{
  "d_model": 256,
  "d_mlp": 1024,
  "tie_embeddings": true,
  "init_std_down": 0.00318,
  "weight_decay": 0.013,
  "grad_clip": 1.0,
  "final_lr_fraction": 0.0,
  "steps": 6540
}
Each number is 200 + 30 x the weight over its row's rms, rounded and kept within 0 to 999. Layers, rows and columns count from 0. The size before them is the row's rms in percent of the matrix's.

# layer 5 MLP down (transposed), 1024x256, rms 0.118, rows 219-268, columns 224-255
096,132,215,160,184,234,192,215,213,207,228,220,217,267,113,181,234,239,251,273,200,231,180,171,175,188,227,209,184,187,197,222,186
098,203,246,168,160,157,161,204,232,196,194,138,191,185,262,271,165,214,176,197,204,197,191,194,220,210,231,263,224,204,207,210,165
105,208,138,171,148,190,177,180,216,214,233,216,178,166,155,222,202,174,155,192,210,216,210,214,173,231,187,201,173,188,259,231,170
092,206,210,233,209,211,196,196,159,221,169,171,231,233,212,179,173,219,144,171,209,211,166,284,215,172,192,184,165,177,198,204,229
089,194,225,222,194,194,214,184,198,215,209,251,186,243,237,195,270,214,204,204,201,214,309,209,198,194,195,217,182,153,186,199,238
104,184,166,172,163,193,148,209,238,184,173,217,182,173,181,213,209,241,181,235,200,186,216,205,218,210,164,181,224,182,213,224,240
117,201,241,187,201,207,201,199,204,168,200,220,153,185,184,259,208,220,206,229,158,172,200,224,229,177,209,133,186,179,208,237,209
100,256,195,186,227,168,216,167,233,162,215,228,225,245,194,207,254,262,197,233,229,186,232,220,212,178,210,203,279,280,277,186,224
104,211,273,250,153,211,216,189,224,173,248,225,217,212,226,222,165,212,203,170,216,211,222,215,170,224,198,172,166,174,190,217,174
092,219,205,214,215,250,218,234,232,209,196,189,199,251,238,206,199,219,204,197,203,207,231,229,173,225,173,266,246,231,208,215,156
102,230,211,202,249,170,184,164,197,175,243,234,232,182,240,192,207,182,198,223,223,202,219,206,191,187,182,218,169,194,168,186,167
094,209,240,182,104,250,224,170,265,214,183,235,187,152,151,186,163,201,197,205,219,169,214,188,179,181,229,190,181,206,215,168,148
109,198,172,204,202,240,192,187,212,185,172,215,155,188,130,162,153,181,241,233,134,212,208,184,175,214,203,107,192,215,169,148,223
106,213,201,173,216,170,191,246,219,194,228,208,122,231,219,183,206,188,135,205,175,170,194,229,238,207,159,231,151,181,264,203,143
098,159,231,175,175,211,189,211,176,165,179,207,181,217,154,186,216,189,230,173,181,167,207,185,210,211,160,167,186,209,255,149,175
097,177,227,222,113,161,229,168,162,170,161,180,164,229,203,247,285,209,166,165,210,184,194,176,234,194,194,229,184,189,162,185,202
101,169,171,185,186,175,232,260,202,229,195,204,228,211,210,158,199,189,245,217,190,168,172,179,184,200,262,250,233,266,238,200,156
100,186,236,209,182,203,220,222,276,207,174,203,173,207,151,152,203,201,204,213,233,229,223,206,184,169,209,193,175,284,223,261,215
102,180,164,157,209,204,241,184,159,193,132,175,203,157,206,226,221,147,250,229,178,184,204,209,214,223,220,196,200,197,181,215,225
094,192,198,181,218,168,173,217,243,231,182,167,179,202,168,229,194,177,186,185,192,268,297,176,200,226,236,246,205,245,184,193,206
087,171,182,191,192,238,221,192,250,248,193,217,250,209,203,190,235,182,263,179,246,183,174,197,178,222,243,205,179,169,179,210,184
092,215,218,207,190,179,228,197,187,180,220,225,160,225,245,265,153,163,217,240,229,225,240,221,223,201,245,164,180,235,196,255,184
103,208,165,162,149,187,220,206,265,211,203,198,175,202,169,150,200,219,220,231,255,225,200,197,207,200,179,219,173,208,196,203,219
095,200,184,230,224,190,233,212,208,170,184,176,200,218,213,245,161,236,171,194,219,225,187,162,212,181,194,209,158,166,211,178,203
103,171,238,184,149,184,222,238,235,239,208,183,185,177,193,155,159,230,212,179,176,151,182,207,176,203,177,159,218,233,195,191,245
098,204,186,211,265,212,231,212,182,250,168,175,137,232,192,205,156,226,205,215,215,137,160,222,180,202,209,190,205,220,217,170,226
096,174,229,257,179,166,206,188,213,171,193,178,156,151,217,169,223,219,168,230,212,217,169,178,119,161,215,154,191,271,202,187,157
097,211,163,173,196,176,185,190,179,206,174,164,181,226,158,176,193,170,184,197,198,190,172,256,160,198,181,203,231,201,161,134,187
114,201,230,226,175,169,148,211,219,199,170,217,283,163,156,205,197,228,265,181,269,144,161,180,233,210,194,231,216,197,203,140,253
106,202,237,267,199,207,188,182,188,236,173,168,222,269,232,142,206,206,205,197,186,190,196,215,217,176,156,221,193,193,196,193,189
098,191,218,200,201,186,162,181,223,217,218,263,177,169,215,219,181,161,204,229,232,183,175,255,190,177,176,229,187,257,155,227,196
095,216,213,215,168,188,274,148,210,192,149,171,181,215,187,191,232,244,223,187,150,185,213,165,136,157,240,220,187,226,167,124,234
100,233,242,148,213,205,150,186,225,184,214,231,268,274,222,185,201,182,228,200,174,182,193,187,193,236,167,235,210,223,173,174,169
102,174,228,209,207,194,168,159,195,240,211,173,180,201,179,263,254,231,186,196,196,214,236,210,193,230,171,214,194,153,186,246,166
100,174,202,217,231,214,130,210,233,177,159,210,168,234,231,223,186,186,172,219,243,194,182,204,224,272,159,205,237,220,179,256,243
098,237,168,193,212,224,184,172,219,137,173,220,201,186,194,218,211,219,196,174,190,234,169,246,200,231,216,204,192,206,207,195,214
102,237,209,164,214,206,198,208,164,215,169,199,257,154,198,188,218,238,220,216,228,233,179,164,181,174,159,186,198,171,193,187,186
098,158,197,175,233,179,180,218,199,153,216,207,232,210,261,200,167,190,168,220,194,148,179,234,165,155,203,205,189,202,146,202,179
093,209,197,163,233,196,215,207,207,229,217,237,235,181,174,189,252,166,151,227,205,146,188,226,228,155,221,227,219,203,200,117,198
117,257,211,219,152,154,228,166,193,240,227,195,198,192,228,245,227,149,189,195,207,210,199,259,131,200,214,161,165,190,213,212,226
094,196,213,224,246,228,156,223,233,189,220,182,218,200,180,166,171,203,141,156,191,234,184,239,186,220,170,153,166,221,269,204,238
105,241,163,159,204,226,172,201,244,228,173,162,188,215,218,179,193,196,225,218,258,185,192,120,239,203,140,199,189,143,242,198,199
108,147,179,169,218,157,147,174,203,205,268,234,245,178,208,127,214,151,173,193,187,164,120,198,208,220,196,224,158,252,189,190,216
108,219,203,197,155,175,193,167,174,209,114,235,187,217,240,198,207,212,202,216,204,170,234,184,199,200,187,170,214,231,236,166,198
095,205,231,201,231,250,195,187,219,236,175,195,164,169,165,173,179,203,170,217,216,219,184,232,187,221,211,224,200,208,197,217,233
098,274,222,202,178,198,99,213,210,200,183,196,191,207,178,197,187,192,229,233,206,192,193,190,189,176,300,195,204,129,283,192,198
102,174,220,211,208,208,201,164,223,241,182,191,191,198,190,219,210,207,224,260,183,198,182,240,250,195,179,155,189,202,186,279,206
089,229,160,176,176,202,208,221,150,272,226,184,226,223,181,187,203,214,196,213,199,202,206,160,233,184,170,209,177,263,272,143,174
093,230,186,205,203,189,146,214,155,240,171,211,204,195,213,181,153,238,172,242,225,204,200,232,260,201,208,189,201,217,156,231,243
104,174,173,184,201,174,148,184,198,223,260,211,174,172,237,188,203,164,174,262,136,214,254,172,179,200,209,208,224,220,192,247,157
# layer 5 MLP up, 1024x256, rms 0.227, rows 220-269, columns 224-255
097,199,189,219,206,190,214,292,175,235,178,216,210,254,172,131,218,214,219,225,211,250,273,151,163,192,238,178,163,186,221,179,212
101,155,211,133,187,200,146,227,197,235,159,215,190,198,243,164,245,216,187,174,220,243,185,160,205,147,208,229,226,180,231,188,157
095,188,229,158,235,203,157,213,176,238,251,169,214,183,202,179,220,199,183,204,150,211,296,163,243,187,203,174,240,165,203,224,212
095,213,195,193,174,206,165,225,244,186,162,207,230,170,164,178,194,230,186,203,217,184,194,205,235,205,192,154,267,194,212,202,166
102,239,156,209,256,164,153,208,148,179,170,137,203,238,215,185,205,268,178,224,213,246,198,186,183,197,136,161,214,208,163,200,206
108,226,176,208,203,233,164,246,224,235,171,195,228,186,156,221,144,244,220,151,161,177,208,215,203,169,170,188,186,176,229,269,241
101,202,218,197,160,248,189,194,229,191,212,183,222,201,196,237,174,240,184,228,247,189,182,198,219,167,233,239,189,232,167,244,197
104,188,234,229,183,193,194,168,163,196,180,189,204,194,198,180,159,172,257,239,223,178,204,220,197,220,205,251,172,227,169,227,188
096,176,181,159,209,188,203,176,153,202,175,134,234,179,187,162,180,201,184,181,169,203,158,146,186,157,197,187,180,216,184,177,155
098,177,175,235,141,196,184,228,156,181,169,173,190,203,159,214,181,243,250,189,193,197,203,143,170,222,256,213,157,209,235,231,214
101,242,174,199,202,168,149,181,236,135,248,178,217,198,129,179,189,198,205,200,214,200,225,259,218,269,244,209,164,228,207,197,211
103,210,191,186,184,159,211,226,223,223,187,252,242,260,153,224,148,188,232,167,164,249,177,191,200,198,214,208,184,167,243,183,218
103,196,205,186,204,191,169,158,270,197,184,176,164,198,232,206,193,215,181,171,244,202,228,177,209,202,183,186,158,190,231,181,211
095,129,192,186,150,177,180,185,202,210,229,156,238,143,194,178,201,242,216,197,186,257,229,244,175,176,229,184,278,174,222,251,186
101,234,179,203,237,212,231,207,189,172,225,194,213,226,158,183,162,193,172,181,195,210,230,195,258,185,186,183,216,210,215,233,204
100,197,201,139,165,237,162,239,182,187,163,171,186,238,252,211,212,208,159,208,236,240,202,202,165,168,168,127,160,202,176,177,219
097,202,217,175,194,176,243,253,191,244,196,209,198,210,242,219,180,250,228,223,228,224,211,219,189,148,208,199,169,192,210,210,187
100,184,236,189,196,229,230,260,200,181,199,201,258,175,177,130,212,250,158,200,189,202,248,212,196,200,172,178,232,237,210,168,252
096,197,167,256,244,216,190,210,215,206,157,199,179,201,166,218,193,211,197,176,221,248,206,209,213,204,193,182,186,146,217,257,197
094,227,191,229,215,158,161,230,167,221,212,185,213,179,227,218,212,198,175,174,187,168,201,167,272,166,168,216,215,189,228,250,183
099,217,231,171,213,236,270,179,223,222,220,176,179,214,150,190,198,206,166,232,191,202,201,201,185,212,132,148,175,177,217,187,203
105,187,235,250,205,235,200,193,204,183,173,162,260,234,209,213,181,214,215,170,213,210,180,152,288,165,181,216,214,214,158,154,214
099,230,257,208,242,260,188,179,201,254,173,202,204,209,234,236,200,220,194,212,167,189,239,185,208,234,188,174,177,185,221,289,151
105,175,216,217,234,219,150,191,212,189,219,212,236,166,233,147,160,158,214,178,188,240,222,198,154,205,185,165,183,147,269,239,190
097,228,171,218,194,177,181,199,217,173,205,227,118,156,243,246,201,162,217,210,173,246,218,140,190,228,254,215,187,248,216,190,196
099,234,241,217,151,224,209,222,196,160,208,239,192,223,173,224,226,219,238,152,179,197,207,233,179,157,244,128,217,248,143,267,121
096,186,173,181,182,195,238,192,209,212,217,203,240,208,180,219,209,227,184,196,150,188,187,141,163,188,264,229,189,222,251,214,186
112,215,195,218,158,240,218,213,169,169,199,179,253,178,139,185,203,195,215,230,212,199,213,189,195,221,214,235,222,173,190,125,223
097,162,227,215,209,232,171,221,213,215,212,176,257,229,238,208,229,208,212,229,187,244,196,213,175,212,195,182,155,226,186,230,200
100,270,246,179,156,245,198,230,227,210,179,235,175,176,192,219,178,222,203,242,252,228,170,180,173,262,181,159,224,219,220,195,167
099,199,201,221,190,264,184,194,157,199,228,201,217,211,213,175,211,264,231,180,163,221,200,193,225,238,166,206,204,246,178,243,184
099,164,160,202,218,208,149,168,246,213,182,178,137,185,198,191,247,229,211,214,175,264,195,186,210,197,176,206,236,201,200,240,211
101,204,208,194,212,184,219,199,203,184,179,244,209,163,194,200,175,149,172,205,210,200,220,224,204,152,177,198,155,195,217,173,181
099,226,202,200,167,263,270,215,151,269,189,180,209,158,204,183,208,191,251,266,180,211,221,183,152,139,175,221,162,176,200,179,200
097,140,171,185,215,194,225,248,211,210,198,207,226,185,156,157,186,228,216,226,150,202,187,200,223,256,204,172,201,165,256,180,265
102,227,247,153,217,227,136,187,194,199,179,209,209,134,191,251,211,254,219,226,175,234,185,203,184,244,203,218,213,193,221,240,176
101,206,175,171,150,196,240,174,208,260,176,211,120,164,200,194,216,246,185,203,166,213,208,153,189,193,151,208,209,232,217,152,146
091,210,223,175,215,207,198,148,205,203,219,183,228,222,194,128,213,233,218,176,190,255,214,173,208,190,226,205,171,165,262,269,221
112,188,184,219,186,169,156,208,212,156,175,183,245,201,200,224,197,210,236,192,189,191,193,166,259,184,194,207,182,213,254,199,195
100,176,196,188,194,231,197,192,168,169,188,179,219,204,222,215,149,199,186,163,256,163,146,207,222,249,177,217,159,233,223,223,279
101,166,219,206,149,174,208,171,178,207,201,219,218,189,187,206,190,190,204,157,177,215,201,239,168,224,229,189,192,212,177,210,182
099,162,203,222,200,244,132,182,194,208,156,151,199,200,213,163,187,198,173,178,213,176,217,209,201,188,165,205,207,257,224,231,219
100,205,146,178,214,197,178,214,215,173,226,211,198,201,239,184,110,253,230,191,272,237,221,243,170,204,201,185,193,183,198,215,172
098,220,209,181,192,200,209,262,213,211,220,152,198,234,173,207,251,205,174,227,133,158,189,146,127,191,172,177,202,245,274,177,138
095,201,153,194,260,208,181,163,169,166,190,161,190,204,208,178,225,177,228,221,194,174,200,191,163,219,212,193,162,160,237,213,265
101,225,215,147,295,214,184,175,213,276,205,181,213,241,181,171,206,182,236,165,199,256,175,193,217,199,192,220,249,180,150,215,212
095,194,190,195,282,197,218,171,240,162,191,222,169,242,198,203,203,201,211,224,213,206,207,213,192,232,245,163,179,139,147,252,189
097,208,171,179,263,225,245,198,229,200,224,174,193,239,202,194,164,229,212,215,160,195,199,204,206,300,172,166,226,179,224,242,143
101,155,212,202,229,209,188,175,200,199,219,176,231,196,206,194,224,224,174,210,154,184,193,183,196,194,182,254,148,177,183,185,154
092,157,174,224,196,228,177,127,231,221,206,206,146,220,182,174,198,184,218,221,202,176,178,228,172,231,199,217,223,183,206,161,195